Part of a small language model's weights: MLP 512 SwiGLU, untied embeddings.
Each number is 128 + 32 x the weight over its row's rms, rounded and kept within 0 to 255. Layers, rows and columns count from 0. Numbers have three digits each. The size before them is the row's rms in percent of the matrix's.

# down: layer 8 MLP down (transposed), 512x192, rms 0.135, rows 17-102, columns 0-47
# gate: layer 8 MLP gate, 512x192, rms 0.149, rows 18-103, columns 0-47
# up: layer 8 MLP up, 512x192, rms 0.155, rows 18-102, columns 0-47
down17 109:161106180158117133188056144113091166166154117141129135132119183108126100083123197070135136129108157180132125101099143084142169119122138133178064
gate18 108:148099160111104138096117148132152117112138132098131130168107167058165064179116124115134151094097159155135109150139119150115136172130123106102142
up18 105:146136107115114149074110130106091115117174126134116133117154148068141138144070122145195065173060160092122150095083098148151137174059147145093095
down18 109:149120104150174147168144109155162116177134101148117113158160126142116143166112088108169097124139096076180135144113140100122134113142123143129134
gate19 106:130109200136073126127135147115199156120168152082108071130078089117085095111180132090097162124142173157131128096109177123137147115119161142149170
up19 110:100135148126148108093134167082167147129130091086120103150111100132116124131061083113126177103127143137130109142108130095122200142086207106191154
down19 104:138096124151120166139122149176118082054099140093148104145151157127145095106092198093042132181119127200109155126144131082114110121136123154151138
gate20 100:161121152135132105138087174112151163123099166123118117147131086131099154193169132189094126142125138119116094183071127120101136115121138109128124
up20 104:141114085142068061147085120176173109138127140190159113181113096143106167127130116144075143066184120153154160079120144124123153164125130118118199
down20 104:124087108132149147114146067147168133106130147137087114116100078068074181169108089166172109135115115128071144124154123184116114136112066078064139
gate21 111:146133158144156108131185096101147178114155110135159195167167159130078158085146219091177107118127122125188134121137118149164125149143091112078122
up21 114:124188128125124095117155120131148124119087133104109156101108161114172132133135145158124141182128180143168160125110094155132117143057136087131134
down21 108:099169102120127108123123168119112113178135184122101116175114145163147147152116079118178096144154113149154152123121146127127128077078080148157098
gate22 100:100193120141072109137170124146090121093072099204139103167176148111114208147169057146145142137125150159109065176172176130109192135150056063108065
up22 104:106156080147147119185137112116167094144107129116080132048068115037126121154159067093170143143140139119085152144163159136102117122139082079090103
down22 099:143153105060161105137129093170064120130122159140173115097154112135121120104092207127121135144145138138128138044127130119143056219156086139100133
gate23 101:109072107122140118109084110119115095096070165120128078084138144128143168059131103104139113170134139118144148162182129132113123063171141174122087
up23 105:141156103163082103132162110136126124076159120163182093150092127159101158133157083030184105165146148168169177072138149133073160135170147095121132
down23 104:157084124109137142149074142090147178193141068001086159110110131175106156126094154132125095081068104111131170111122146134160103148131131125116132
gate24 082:141167152113105135112158095147102123150147138106107126126125123154140112169202127106108079118135146141155081096089099155135124134087111132098139
up24 086:140099128146177101061121113123083129136117059125164182107159128137180172149128164166124092142132117135156141128147188148123176152107074085117141
down24 084:111118141090197092119156081096144077099157133181094126111121119136092096110154114122070128134115133116140094100102154127141090133124073083144132
gate25 103:042137134071146102146161168143062108114118116115171104050084133137106136077150210167091149095152119114118107176203109088076101085105108082184136
up25 105:118132137145078120158089111125096155097116144119106140157153129121129123153149132140142174071175159093149083147062094129143123153132104147129115
down25 102:189133157121171180133143107114068095094118102141130101118095129130148147132090130125079147125054147126127137126096096159166099097146134128155104
gate26 103:126118124094125061122108097206075167099070135131191049141175123122125141129169165118220100120095122087134100159203124152112082152143053139065087
up26 102:134122157155095224142109139119188098162134149097088168063134161131107138104116056131122157126101117166139085122163138149105119109133135181168089
down26 111:116118113080147139094166129187182147127150116098170170123133138139159183090139170111083099116102111132103073142177142088139090151158106151137109
gate27 098:135079151121169119193134110157156140101113129128153134062153157160105152102109126057092167167122155108159116157134058149165099134112062113101128
up27 094:083162125151135119151143134156139120153181085160035138169080129193136113111124109171102101060089060123084163126119200144102107069101160116167141
down27 106:165149098099141118171092123144165106090154101191165131181131127084135077163127158157127124118126109146118101134163081147131140068143155131152148
gate28 099:144121178103112102177148129128087075127166171073118144144130131144138189116190104167169070143093178112140117138204162122116160119113125173150124
up28 101:122127161167098107113192143163161161104144131075143106177097138178109184088143148156162097135132116110140113146156152097141077165113160146120208
down28 100:112104074138151145129092126133144172144121121081120162183166152149155105097138096143166095147121134137070157119140135140139114089171152097134112
gate29 083:065123155123129104120125046084161151066113121102146115077167183193157175116137096131152088082158155164156117130113092123172148132153166076146182
up29 078:134140165087125112136092049029121104084086167078185127145125154116189150101168191127147132092109120133174115106098099125130154181130103137130107
down29 090:194169120114109136093147123129088128030118105154137106109185145123182106156181169169063151122086087102120161120137100136098135161139075134121121
gate30 090:059138141113099054175153111125061104180114122156138093128071107095145138059083111154119121165112132151081125112129128153180073129125155138153194
up30 094:103127172131097136078100118109137049136166139168081121127043123112149129118144141055104175101134123125156099197120086126166137199093116145097157
down30 095:115169140084104121084139087155196146093081194082147140118219143111100105133167132161132109129146109117175112183094129110115110114153100138112104
gate31 099:166084163136097082075147164131197133154113161099118135073113159133170150132127161095159164117119161148135128096081175064093117155133079109105117
up31 103:137095077125154135120119111124156114137172132076130130158141190140111136124128124138117175124141100098190131075136129124200049147197180127147153
down31 097:146113128140062164115126162149143097177051164099120139137116138152137163117141141109089187136120080111115134124083147133161121190091105083093118
gate32 109:143113173136167146119116127108186236118142122120103164118084126089114170129193074130143118156102122102129108099137159117160088103133221106143129
up32 111:135149122135155138165126119134112115163130138109141138127180123173149132107132112154080108068132083084118116127084082119069138157114154076172105
down32 108:067075111106106222122187168076125115103121151164174103189154151168146105136157195114067099106130088167099182121110092151126121137130176139134124
gate33 103:073100170137109154120168190189081128154150156143117064123116164161172131120093132140105154106105178153154151101169118117110100137127123169121145
up33 100:157165145193148081143110113179111110133113129126099083125104115163132144091105136163167062140121110149147113117169113187146125101105093143112172
down33 099:231123155120107059108150166113152136096119118149125140154136135130137113111092141176100175149198128111103168116149141102143161109066141155176152
gate34 098:133095109151143199143126080087129185185166163108123113136101110096126099128155088184151122095184126127114114126148128103171170114182044121133122
up34 097:122142187057220128106173068125083098138135131153174090099154095148167087156096091130149122109169148107168209119103122115132093113129144091137151
down34 100:134106127136199078195110162150135057111170101097189172124099128146150096142163145113175095035077166087086156170092118180174066120134134118142148
gate35 106:168113151155129127054164100156113117111102176107128106109109167133122111182125132112123120124113124126163058166144145147091167115125079105114121
up35 102:108087143137118119120105142152080137127167127158146169129161089149103151153127117126121134116130110129180156123115119093162098071135155144076143
down35 106:106160116178115133142137085113173188139158136186137163129078234136096148133123144164193152164138130087167129126092130146146077092101166152075094
gate36 111:155157151111175128101095129080083206102110127129124150147173096132028104140128130144089086139165140132104119148151165163141078131100196126138148
up36 105:111090129097063141076109143167151137151146107110127117168129118104107101146142116101103169148183142130145077100093123136176170112139131166124136
down36 104:152152086122095104172143092120163213092074183118113134195119138097146150145119122140149080114131174117181122109120121174122134121066111149111107
gate37 115:161129087133126102110083118175096119183106149131137133078151123094095105150157157091135122119126141133104144194151105103159097176083109123124108
up37 110:077155126150120113102159136136094185104117051138192153094142139146118167121133084148114092112134125154100085114090155202212111100140137158147119
down37 106:150150123095106149169142116115112112181139079117124178156146160123105124112160157118131223183093155110157205130101070094112084130091150141171137
gate38 061:149166113099118164081121084166137025123094100124128072110113134099150130076155151118116166153108131112152130134190172154114161127124156062134144
up38 068:134139179158155043200210176183184127138129147147132103105118182143187115151096142101191093142144123132094163075225159118081093101102117155109144
down38 065:170137163157116152104076109146136110174149133160068226068123113098086139113162117172077155103140109124100108122134132104124144151103143124107116
gate39 108:135122072179183123112108131081095143150151174182114135204147158163133173133102094135145152147088101078128148131104135135149151105150129085170107
up39 107:139176102137133118123106156082150125151151094140155187136140121156110102114087125091113111105097085175146101181020102134167163137108128162119131
down39 107:129139120129160154175139137171126115105108187133179166140143153142137128158118187090125132078155148094193113150071130139093061088201166123070112
gate40 109:102119121108203176163109116107100174157180153145082108067112134145161132180133148194149181122081076177132149158149116204083089121111118111226089
up40 106:139112198105131145152122089098067139072195146147154119118134140123154189142124141158147178168114130132153152150111096115091070121101114150150062
down40 105:139165086131099132141116171141101162167170104181118107109130155161127136137126089132170105111142129157096148118155099133153146176146129146128113
gate41 100:132083091168116158112084169163158154143118085150137146147099125115163146132103163156197063117153124160141138142106112130161165142111143110081148
up41 108:111126120109171099139143150119114141134136141109097151100091139119109131138085133112190094118105096157169110121159104167154097127143080126099072
down41 105:159090169111165140102100086131089122097133127147143155065069136123134090096138108135121111086102122117075120097110147126131162076142155066114140
gate42 108:150153142186045101099089125132134090167151122083143118172153116137144088097138159225146097176119200115139153153138145108133176122101149167104121
up42 112:170061061116127116137104166110159149106077067125137092108066096131185163136109165096071121112107158166147102097105186043102127141133162130118115
down42 107:115199144133134096132102097148104126136138102080081173132096135199084116107128117232060138143156166151134094142150147106098194153122110150152164
gate43 108:181102164142126093131149123084109160114114206124121161149145184115159124124126169135108204145123168195164134120133142116136149128131122101128124
up43 105:128104054142131129128140165120108096086099137143073139133106179141155145128134145185143165152136118168200152142043133112164140164064111155129107
down43 106:143125164152121118099141113119164126158094061175125104126188114132136109153136141154086145097155146107151158135089125129104098139156157138109012
gate44 106:150091142079117107156082131120159166081124118171137151133152113128168127113061133130104153141112138142131164089122093114150119121132158140089153
up44 105:181153073134156104110150122109126139107182159094120137146161114150159165150098057137125146118121118112128129088134157164106092109132089165081175
down44 098:133090116112121153080092042152129084160125124149118193074096111146123136121190172162114116096133139142121116148078123145122130059156159096142194
gate45 109:182156147131129159084199107120142069170116161164142145108107121102141109113133161141110080094110103125089116139119089181140120066128160122110186
up45 102:106083165099149124111153118138093129085148154063069151201178098127122142098106119108117108166122150088120091149170194192146132064155139085015114
down45 106:134110106149099144108143140109087068100145157155112114166119121155160159056141076147136130136099158184078147085148073136101187159098106190105157
gate46 092:113078168117092097143094154102204090184159142118149113173110140096125072138094087094106097174129126079159150129114136155127133103165164097084150
up46 094:134131034114154096080157119172131148150158092114092154133088136115139171143111149135072173139154098132104171099126108092154127145127080182123127
down46 094:139114163133222160155099119112116150103073107113121082114061072167121149165120132101118084129131140096107114111125149138120084030118172198132113
gate47 113:108075123144179094145114117209145146163166071101168100159170112115111106086124125186112121129176149203166160091123157142118108155185156174146120
up47 106:175133098127150138148189112109108090081126125104119123114130162094127162156204098104140151144066088101168159121140094134082150095108091121082111
down47 111:097115134081117151088139162138175114141115160096128073187114091152099074082146133139087127180114137165088108180176115161161144150162100150150130
gate48 100:104102094135158075113139126143120134062131156094071094200165078183168143108178174131148129098108154127120130134119096077053153138093125111136118
up48 105:120133153029139159152134111159068218155155123161131072160106115109132124152132160108066104144120154123086182149153162172145089075150130180123148
down48 107:145094130113136148094133120151128120181115117183106094120128126116108152138130106092155062151148148136124103115089144176151169157154174133152053
gate49 066:054103107163185142128147130173152158109132117104171143127198128135160157133124137107077090158107132161152142177136123111070111131097081159134129
up49 068:149102089175168101128129089138083125118115097129227111140140133109136118139126116110104086179113162111070142187120141099082163172079113101124190
down49 069:112092155114128144154160172113117137124190107144079105159115058174164154087140115147111150141132183130110096058112180110125091158127083140132089
gate50 102:184065083090168149155108119116125122132135130110147132128085086110142120144128100150106116094117172134105124148164186129147116173140190103136128
up50 100:148102104116138094105164138110106156138133098167176086162153155140101098014169127115148068133144144183148080142110106145108103175108121196135187
down50 100:102143095115128148184129079134139197123085170125085153120221158157086162147188148124111112145147068076129161124124082158170159093090150125112078
gate51 087:133088168171117151132132145179118169152135089175068123125156131165115078139138126136088141085129093099129114138106155158102057142111137098157153
up51 087:131140154101114201123106105139133122133077066139160070121142092118103140063074145160110092104176196126139157140119178120150160140162160139099025
down51 087:085075101114183127121122058128137128065113137130152170152089114140156147097172179105104173164079136163122086130152109122081127150093112129111169
gate52 101:113200156149090115176139132159189131086165161145135164099084150150140132140105116182149191183154133182144150170114141065133151103168174033097174
up52 104:099119139118117132193166116120140079153103113102128134075116125049168063109092134140084143128158165124089132104105135073132191190113091120148120
down52 100:148175123106122130095165112214153128179145168111109071095118170111151119118139153160143120144139050166143115154132098119173109130128117141142110
gate53 120:162181150122121136101206137075143137116170169139143094132137191183110145162116126155079165177207166160186108143104166109093129189104143121136103
up53 121:122122116064180210093125134136076112164148167108015086153135110132149094142137111139137153101135118160104104159081102132083120077163089113136196
down53 109:084121133109081160122136085107144171183094160157129149084134121101097149126125108125120127112103121112132182024135157057156092104188117150138092
gate54 113:103132104149093118137103121092123125130068161192071151128086119143139144122169123133099140112107141135118144120110113112109154113203164161157073
up54 116:053150140096130128149153094045134138146124084095128142134159124133150180087159109138117146122092135102167162145101153082146114148166164153147106
down54 113:138169135109122123036159143181113114119094128101098126140155109165177127125136094112063168092161045105138058112119122126112114145112129172131109
gate55 110:136116176170146104103123117166112119125140152114094120141071104144179109087169107149137159116123222122102087135105088180076113134181174140180147
up55 105:138180175117112131098124148125147184145094161146102131152153180040130156149094090103104092127142102099152130194027111118163120160123113120143172
down55 103:157148174122130090086133138102058065124085189212111134145115085161137152154126125140115152125120190083103119147151134143182119131161143153116128
gate56 084:162156175082118140178135149133115144170132114098125147116145155100109145130041095095113129127079122140072150087131097117130169110139125101155144
up56 087:073100106067108138084054064147199087086116104166171107117144162155094092136091143060144082143104154131141162162112145108159169111145120177124150
down56 086:140145121145134119159147094164130151135117120109153147056128140150118156134113147136133202187098185108099115146133112105091170118107083137197086
gate57 117:152099063141141113135082134117109167090071107137135162128120119145141123115191133131127097113103168175131142131129176163133146164151139095104180
up57 109:161148146158144118148070087149133139138145099158167132140136171132129078090131150167108152139171124150083096153097114084142114137138144143101147
down57 119:115139083087122168171058100120160120164125130098178166160133163198120104175144130079188113116116097112126135151134134095162148136112165105138119
gate58 099:167079093145113136082105115188127134153128123114106079189183078168145154126111135105078189120141114091110147161116128077116069107163090120094133
up58 098:073140049143156098103067149151121109116143084120137144125215168143095168168186117069140141173074179175144069199124136123144101141105115071127165
down58 099:172179119111099086097148070095114134142153097124101133094133120133142110168173153177158115124189074107177118104108120175137103128167115128136127
gate59 108:172144128214078111176133126123130121108179135117114171151156080085153117107118184187157113101168141148148154121064127096115124154172119104062125
up59 109:085130128161062129118111093153178161041081093124106147092157095136128183150135108158128077159196122137115132106102155089169188073134085114113180
down59 109:107156157184142150123135046095096155150123146189133166118146141137125181158142130109175062068105138123092137099216123135173067157144108195130157
gate60 088:116059128114174115125105131128123165189165151088125120111110165113132152150124084143132178162121111153132189060107102198077139119122111079098086
up60 088:109129105148145150145118170113145098084136168076150146100132154104150134126081216168125110069092093149103158101145124115153150106090080124102131
down60 092:054129177198153154110100124167132133171166097169134178136150126089159165115081098118087069120075098098101117150117074070143192116089135124123100
gate61 067:146083064102131099115083103138149173113098086169086196184086134106104190130149144109105206091170124110096107127156154145117122118171132090141111
up61 067:135050102081111177121116118105105179103162106129129115169097145132099215059151087130157130105115142120081083099087113136074154067151138101073181
down61 071:057182168075142092134145138144085120121145083151093142131112131128121162057127137120144133093147125167165160091128147102153126140108153157094145
gate62 107:114106147093173092132107115181168109120154138150130166065113176065101136091111102049068098083176130140118166148152156125155094143142119083127157
up62 104:103052130079130136097117157101166075086123142075121121102134113099071140087099141085102054106189095126133152187141140143145131119156156076121105
down62 105:136147123123121140093109165146150139148138135122128128157126111161139147135112088089075118133087143093099133206146107137112131107101111121121136
gate63 114:152099113077111048132182113148180166168102108129105124149102089077072059160173140162136076106076067089108102151123152106109129131114094140149084
up63 113:106144109076080144184134161181131171101133114182154162091098100100125105123146103151184120157168167103077141146159190092111067161175087091165126
down63 108:138134108177179093112096056135139138142072126145158152143156171173195156135122109142100129122126107170175067151083122149109114133083167088062115
gate64 107:190164131134163122164054074095129122132121119140097076158151177153088095139127145134097092161130160091129086137128132166166096132110141066112121
up64 100:122140206191095198137075106126144127148124121112165099146141137100112124090129132120117107127140138065145088144097064148179137159171129201067087
down64 102:187067161232150115068174113139159175158151067145099125100125126107103117120178128111158162147129119169111129107184141115108127119114148151108188
gate65 107:124143136146169120119133084092128099077116162108170163116091112137126135142183131162165119072083167146133157083065112166076121075146102176091122
up65 106:069144135108158108075121127181092105157155126103152059174093175121096168179104079130136141088145120092165162029179118150114115084133099123131109
down65 109:135098132132129127176178180089155171136124128139144116098123175166130153152112095104159155165144086143092148100122155132202160129136177123181133
gate66 103:100112141145120170136116084118113126140131144101107143075044166144092155130052123145107091183118160153088156188137129093088146121117110145070127
up66 104:118076098154110131112101173128102155081143090131127111083091139145126151128107125126085156110112078172144188185076137152175092124086087119175125
down66 105:104116110144134094121050077137130165172093216119081124137113140129079123135189125160190109117167121193146124126146114100134160155138116110111079
gate67 109:144141106188109091142151145118117136130127117103154126077166140112099086099122150101120081126122151118182109090146108107053081142094057082099075
up67 107:172126119124184132113113136125085086067143104130167094104149139120093191129155110082081121153116124106086102121143116178170115139124158119191141
down67 104:195164107185108124160111177088137133139130124143141152133119154139143112168147107062183120141188105117101087162204156218140115144122126083110109
gate68 080:160147120178114102109178109138168146097081106096115172113126096102126148115128150087096112168170125058113087096149087095156046129205140142153123
up68 085:090121153128123172152137120160059180111114116123169152128128154172140134151159074085100116101133170153134160168124109088079103112094093137143180
down68 080:184111136114077127132140120110112118168076114123184112145137140098114107140151160103127161126062132134101197136106038088124106120097136085129182
gate69 080:145120168103105110136131040184129096127157166147128087107138108115106132134124108094183114081155108130136174128136116172104104102060116102121159
up69 082:115071069133171108133120137127101163134152110071134102108096132101152093054134122142172114097078169119136167140126133148126138143136125130115121
down69 078:143160176121175095100106116089124079117133146098131119138154099122163131208120151190125148141123121138182130130121132174183120134134102171128080
gate70 094:101179150114200123151097120146166142144083116115189155124152122157101068117156134082162188141186094149137106105151149072094136124128102140098161
up70 090:115070158130124180141129122138118102184133104132139126105099100088140134185088137122117111185101111096120130118160155053144127090144130146150165
down70 093:144093130101125155130154099100199144123135131169154116108166135148156093152095111138109163176151121098087130090129137131161173188102094195166147
gate71 093:124114147155080089082120150200140128165106141116125142090166123143056109189107102145117139057076098168086133144120127124132117111155131132080103
up71 096:126094119093167106125090121100096165096137144099152098126090104127098119127156158064083131101145155151132135108158149157104166133134139186142130
down71 093:173130182068164142137097192125141123186077169143065182146169071142122115108082069128154136177159138107170137114123107104091163123097099173228124
gate72 093:113125150158114024173103129084087118088204098114063188143163156093101111135129116153167119134068154138081112099166104115031140096141145165157047
up72 102:182033129138102126102120179127076095114102131121129132055102141089174098115103121117115062140157112115141087122095143162090152132118144086102129
down72 100:146203129152107155155116167090094129225125102052100103093105099087123179156143152135112098116133149109125082086135123103110125065167084122069124
gate73 089:081125161161119158199143106125136162105076152099131082133121108110178119098152117152159148075135119096215071157121107148138188121151087123163094
up73 087:114129123120136122134101105133183137163090163111108116088151084090190096153128124154128067054106117107154097119093180122130129171159127141164085
down73 094:077127125087186143100166093109123130183095109144167155161081116083162098087127148134102095124129122090107134113090106109130122165136112097164100
gate74 079:136091162068162132146154074170114108094107122088128165093166103143134134137076181168203129138086141139123125140139150083107146133076143153167131
up74 085:112145121146118130158092120183095116087128154110145146132168134142080105149082091130112117142156157147134120140167138102152104159179086136092116
down74 080:102149147096122134121094196133151142120142110099106222083106111110088217167176117128087129182096147055097125056117124134093163165151158104161135
gate75 100:109171156203096131173104079162145112163162140106137182094127163218116074126140056134123075109084145097116105169107120102104169141121092125170129
up75 096:119127129141125144123094101082148074176117128111102119129129104055130081093175183181158163141158110179142171157147111139123155088151127105109102
down75 096:154119147087182102136109141168134170138174137127116124107112123179108142153132136143110080108128115120175076111173112109128130132121126157163152
gate76 105:140198147127086160068170133123058167169134141132122150137062115105137129107124123127065074142124143105117128101121113176137092137145118096089112
up76 100:053202150193082182133133120158141115211113115142157123088123115111155109134157104197073073165098094126170100085109118139145072149108135181100093
down76 102:078145154104132137156129113078163072086084129146129113133130189124187107107129178127075129108108141122137121202166229172103161166178180115152127
gate77 111:111102162138148098076070122167139095111090104131079079119134144112148175059152174114100108184185170116153143135061146084129109135094165128208156
up77 117:137079124098166067123165116153110103124139132134107086133165156143070094148094127179140122126138175084137115143093145159080122132169166069163144
down77 117:160126128124128081098090129072113133073075103116068107126138102102117151083225125103149100111110152110094137132108130094126153069147160068185111
gate78 107:089095077151150089140103129137156109134147182171134137139129177139118146135146105119138117085172109186131093155105115145123151049136123129099111
up78 108:120118133185174095145171181108136131127114130153116097083152154114089142125113189126153119098181116090122118111153146071101158108094168117079140
down78 108:149077095163138133134070072060080125061094123074150146090121122146161151158104182120119157115100153137113114101076109114103106136134126186127056
gate79 105:105062105082158097128136114145143122099110186189131084188146149125105112117151160105120130198142191099153125115117114183107094153080133099090106
up79 101:144153140117135126203123138149090124129105175088118114129150106152118125160108088123099192148158129157134175148136168145151144126152194142140149
down79 099:117166135124094127071202119153150106087087114114097087106124099099118103122152063181181129109126100135122207116116163123078146062170091115121122
gate80 096:141143137177140132121117144128100145096118110125083160141096131136082136108155086101177145136102161233129115123096101150085140084112117079042123
up80 102:122131084174144109062124099173114068111129151137176173165153138162148162128089157135060126129156128126115120163095108178095065115129142087015095
down80 101:122080107131138170153083175094158124121089156164085092141106118110149133168096105115139113162099100116122108103155161135156174173125108152142142
gate81 099:128150049144154098179131120059107116162059104140071162124083141149090087157165154094062101151120148143098150113127137125059168093150076117114138
up81 101:147125163103144111145105122121093126142230108192144083162146132124139130107064162119141077106069175078120125164168114143173119137054079141105127
down81 103:153097150094104140173124131128143207182103097114121087155143122126108104141130077105110148166077120178146128124148131152093184139072113094150132
gate82 093:135148096135088122147143103064106085160088169044110114092146142112141191097095082094145125217144142111122162120108118184106122121147104114126151
up82 090:079129098108094081087157160162140137118096101160108131179161119176144168128148116092100119102135093130119110117097121153115133114078105056187070
down82 092:168177113095111114201117069130199072091092164094105129063151110140140116172127154096152084158121119121111105113170106121125135168088162169108155
gate83 114:098172111170149190093132170114069075116159161108110092104081126110106161130085109118100068136166127138117116133157130151157177179225056123140125
up83 100:111164155158159142106124156195117158114072101134072166139145155150114190167151141205121055151115129153129088157142171073129113128155142128134133
down83 103:195137186158170178145134149161194117112184169155172119223117144194112123137130107105112148128164183080141099150115120118096190093128071187145140
gate84 103:120132149129172154149110058172183101104116131168150110125091092126153103161167123102109119113135166185131123115095117124219153068148153145199118
up84 103:128176152105149111124149162104165186151099143125108117098108101091143155174079157178121166096156091162144088087177141143116161156131120129126072
down84 104:183059118117117193076119175101154139143067141141088150075113117181156163158145169124148138116129121118084126146104115155087092092138100121115104
gate85 108:118132070127117139122149091141168130117174136113142093097094100119154200110214133129117051112122126109138118129087130161134152125163119118071152
up85 108:173168140148159156131157113137113087131108141102082194112177109189130185095079131186156116116091054110133156145163154145095113137089177063152118
down85 106:172071061165117137109161172154100100106094153117123139168109142118131080158118102129126147100128153104083126137088128171141077143108116163129105
gate86 105:102118127182129142151119132136142164168152100174130151160138076158148155139172137127100133119099155130109178070113137104090114127091127140136129
up86 104:147067148074095184197127171126115144149111111135126133124124182137164103103136193139144099174187144137145095146127133166187091166174177093152174
down86 102:072131162077055073093168113125169118134162169161068081170117135119125137105157106060122072138126116076106095122137082084120098125128102118112143
gate87 082:111091166207165132130056146117103111091149104139081102116157137102090176159184162081150185161105129170139167128132123189085132102146113111095151
up87 088:124121116133108134124102137135126110156101142118149138080113108101128127091112164111075141167176126074108112177126160144099141120094185157153116
down87 084:116112155104117122114131119138147152127123086098105089102155179128094138120156160088144140094192126136163165149156101119097104115118123142105155
gate88 105:118113106169159116100152121113109113106094105024170162168132123094134144128117145142084099131121190102139170094143134153149132121112158096144125
up88 106:148093110132118120178086136148158131139137153083159099119132129186157101210095096153168163161143148157195097146103187123182135153139120113145109
down88 104:174129196139155163129096130169126093065146132143144141135119111159045124138112119132128115104105136091110128073146150096162156120199145049149175
gate89 084:179134108092120187131153149155115106155199127112104107140099135088081087132170184115139130120113125107090100082138147177096122161117172103110100
up89 090:143144162149088090130167113156149154086106139162140111170128128099119088089091145133150118110120096145127152120147116086083132165110102104157143
down89 088:154100109148097185159115179137114150147136055153153186140125118108159131105175157051103126140147103101136145048099153102136104064115134118170168
gate90 096:159098132100147144088153150131119125125111073123142120093185105143152110111106081096157096124136163100101110147097125114129175103126160081198099
up90 099:124099130126138138089096126209141113125085124170119172141155123135125156191167105077140116113170100124117133140146168145103140128094122110152153
down90 096:124114105100143095080130139157111171127142147162103089129112104101181090167102168121106107144077126141149107145105139097124140076114105165140105
gate91 096:135104122208107136094133117134174143124120141163123155116094140140091150097084169102071114109152133129165108095105118080112154151105128123096163
up91 089:200107138101159087128111077119139150172124115099084082135178136117146194134113071137122176140100174148112128150157190146151153085150118167164147
down91 093:104110160179168118124155115158136132131166135108087121129108124131124123125093176132065126107178103139161158167088153126087127139132113093054157
gate92 102:113098120121135160101113141122166145178105134121149169099101119183089159111066110145109125078130077130150150079123106132166129132167129147129132
up92 107:171146151112106121153124126124100145142130088145136132189118092153126121088128142159118141129117162059141146110139136133103144129173098181069155
down92 100:118133143169132111123123112148132065188115173116141154139130072126158132142122121126146095174119139087092091174106150154153098111057131109153093
gate93 089:131125109118058182040174136125093154146115153136148108182161146115150176164178140133192106108172164121182189106117149141072175116077143201169126
up93 099:099150139123191128130159142122103182122062126132164131069161124170166096106094103168109120168108139154127138088161172137090129106168077136150119
down93 095:073125123126099050113114093130138156126156110160197150111158140109088159115126082116147136091135145121107127153115164151121108055124136123118089
gate94 097:094109186136142155057147092074140092176111135138140153169093120041077140146095181139141124141129092135197170113093108181162107113130159103097113
up94 095:161072144104155100084117094122120134172134116086148116142189111152100164213148121103148108114132128122162160186112096125161125129163147157123131
down94 099:166140149108082097089114121140052132106183179125131161146147123087172199107186129142170125157111155131163037123171127111136125119119120151150131
gate95 107:093099067113122155116149014140095108081129111159064089085076122036081168094097136199154082085087160118151143067135144105125141120155093077128143
up95 106:102154113156152093095047146072167114178059104149083144064128165088122131112091133128088144131157103130103152185141198119139049166069103106147139
down95 112:141105117133094091167121084126103146119145123123112106132149130149131139168111140180123062191161133147128144148160143204148154126106129107169127
gate96 099:147093123133084100124112116185135215153104158064109085110157144169156118166119133093112064093118112134197084144141116106112037116147062171156173
up96 101:141113096104098107176148122117119140145142168144122135108160158130144078121129069160094107078161063152191150091175151121146142096104144082075132
down96 100:174105107118100194102147117135121113169116142085166171124123076074066092151130120102133091148119134141088077173103177119129095152142094154130091
gate97 105:085101152094086160162102149131130181093157124136101171146114034118115095172062135129173124103181069120139196112109054130140141127115148114085122
up97 099:174142057153141143184082158044164129081107113090160136149168145169141111184128146150172092103151109079158165119121142111112089118099044186166128
down97 094:095128221103139132084118130129046099066084160155127110158099108141122117113136108149145135139176163113125068114162123152170102123103185191108133
gate98 098:092111087115163072140158111122139110161156127077141132127192141147227130182091078120094095142117128142121166107095126166118190094136104136160131
up98 101:152135116151149045139144164127107087156128137141077108124204138164157086117094097095107168119090111139200095106141140128122103120176114095069185
down98 097:092093073205131183155135110090105136145057102110142114099116092183093093181123209089151102133089129149108105120132128157106140131099124167106099
gate99 085:149158103126108150119151166177138130127130177125151100205102171169123141152147164117173084118107181114144142104097107079154130153125111137174115
up99 086:160125167082163096104170182179189121158182141104199109160133155058135128134153151126183196125116199122121150154188126115090104111114153155133148
down99 088:094109109142181135145124092159103091135177145123146113117107145103149142143146127094155143170097173107121093111078120135115151102142091081105169
gate100 108:153141151154131152107155126184158118113136166094143131039170135119124131094169111170133189153104154141155137125120083093120100134053165124102089
up100 108:147178154163098095154187209100160141147163161097160140088081131073114084130178148157151143077077146104144114112134100118162131121180143094172193
down100 104:103159102131105088204158095084135136117121117110146144056097120136137125145128200157112165167167121106144116071121138064146107097096122215124172
gate101 089:152115132083175125181122076129097117101165139105128078153200122123114094099118123007160128176136155152076149135166094147109072069174152160135161
up101 088:099108158172115149063110111156124121166087122140128107148113093129116089127178105122170149146087080161204109101109160139127148105158167071140135
down101 085:164121116129075114157187119083108121104159159096182101143186169145094143179121108134088137107163164104118140140139115174188119173163074122116110
gate102 103:146141173098102138156108114092086072153157147127101125139136108160114131117137081147135071170095131161125145167128103168094094099135153142122195
up102 103:152133127141131088127118102084153143153127108155215112120156137146097100087152111141128097110075112101100087145106162162145111103140118181110201
down102 102:135119081114142099113149152158076128095116083074099160113124085111122104121106039129131176090175169147139102090065111082173219162106136164151110
gate103 111:175124148138130147112138121131078191136168134106080081136148112080098104166059178094129113128120171105128156204130092100195159134105144156111098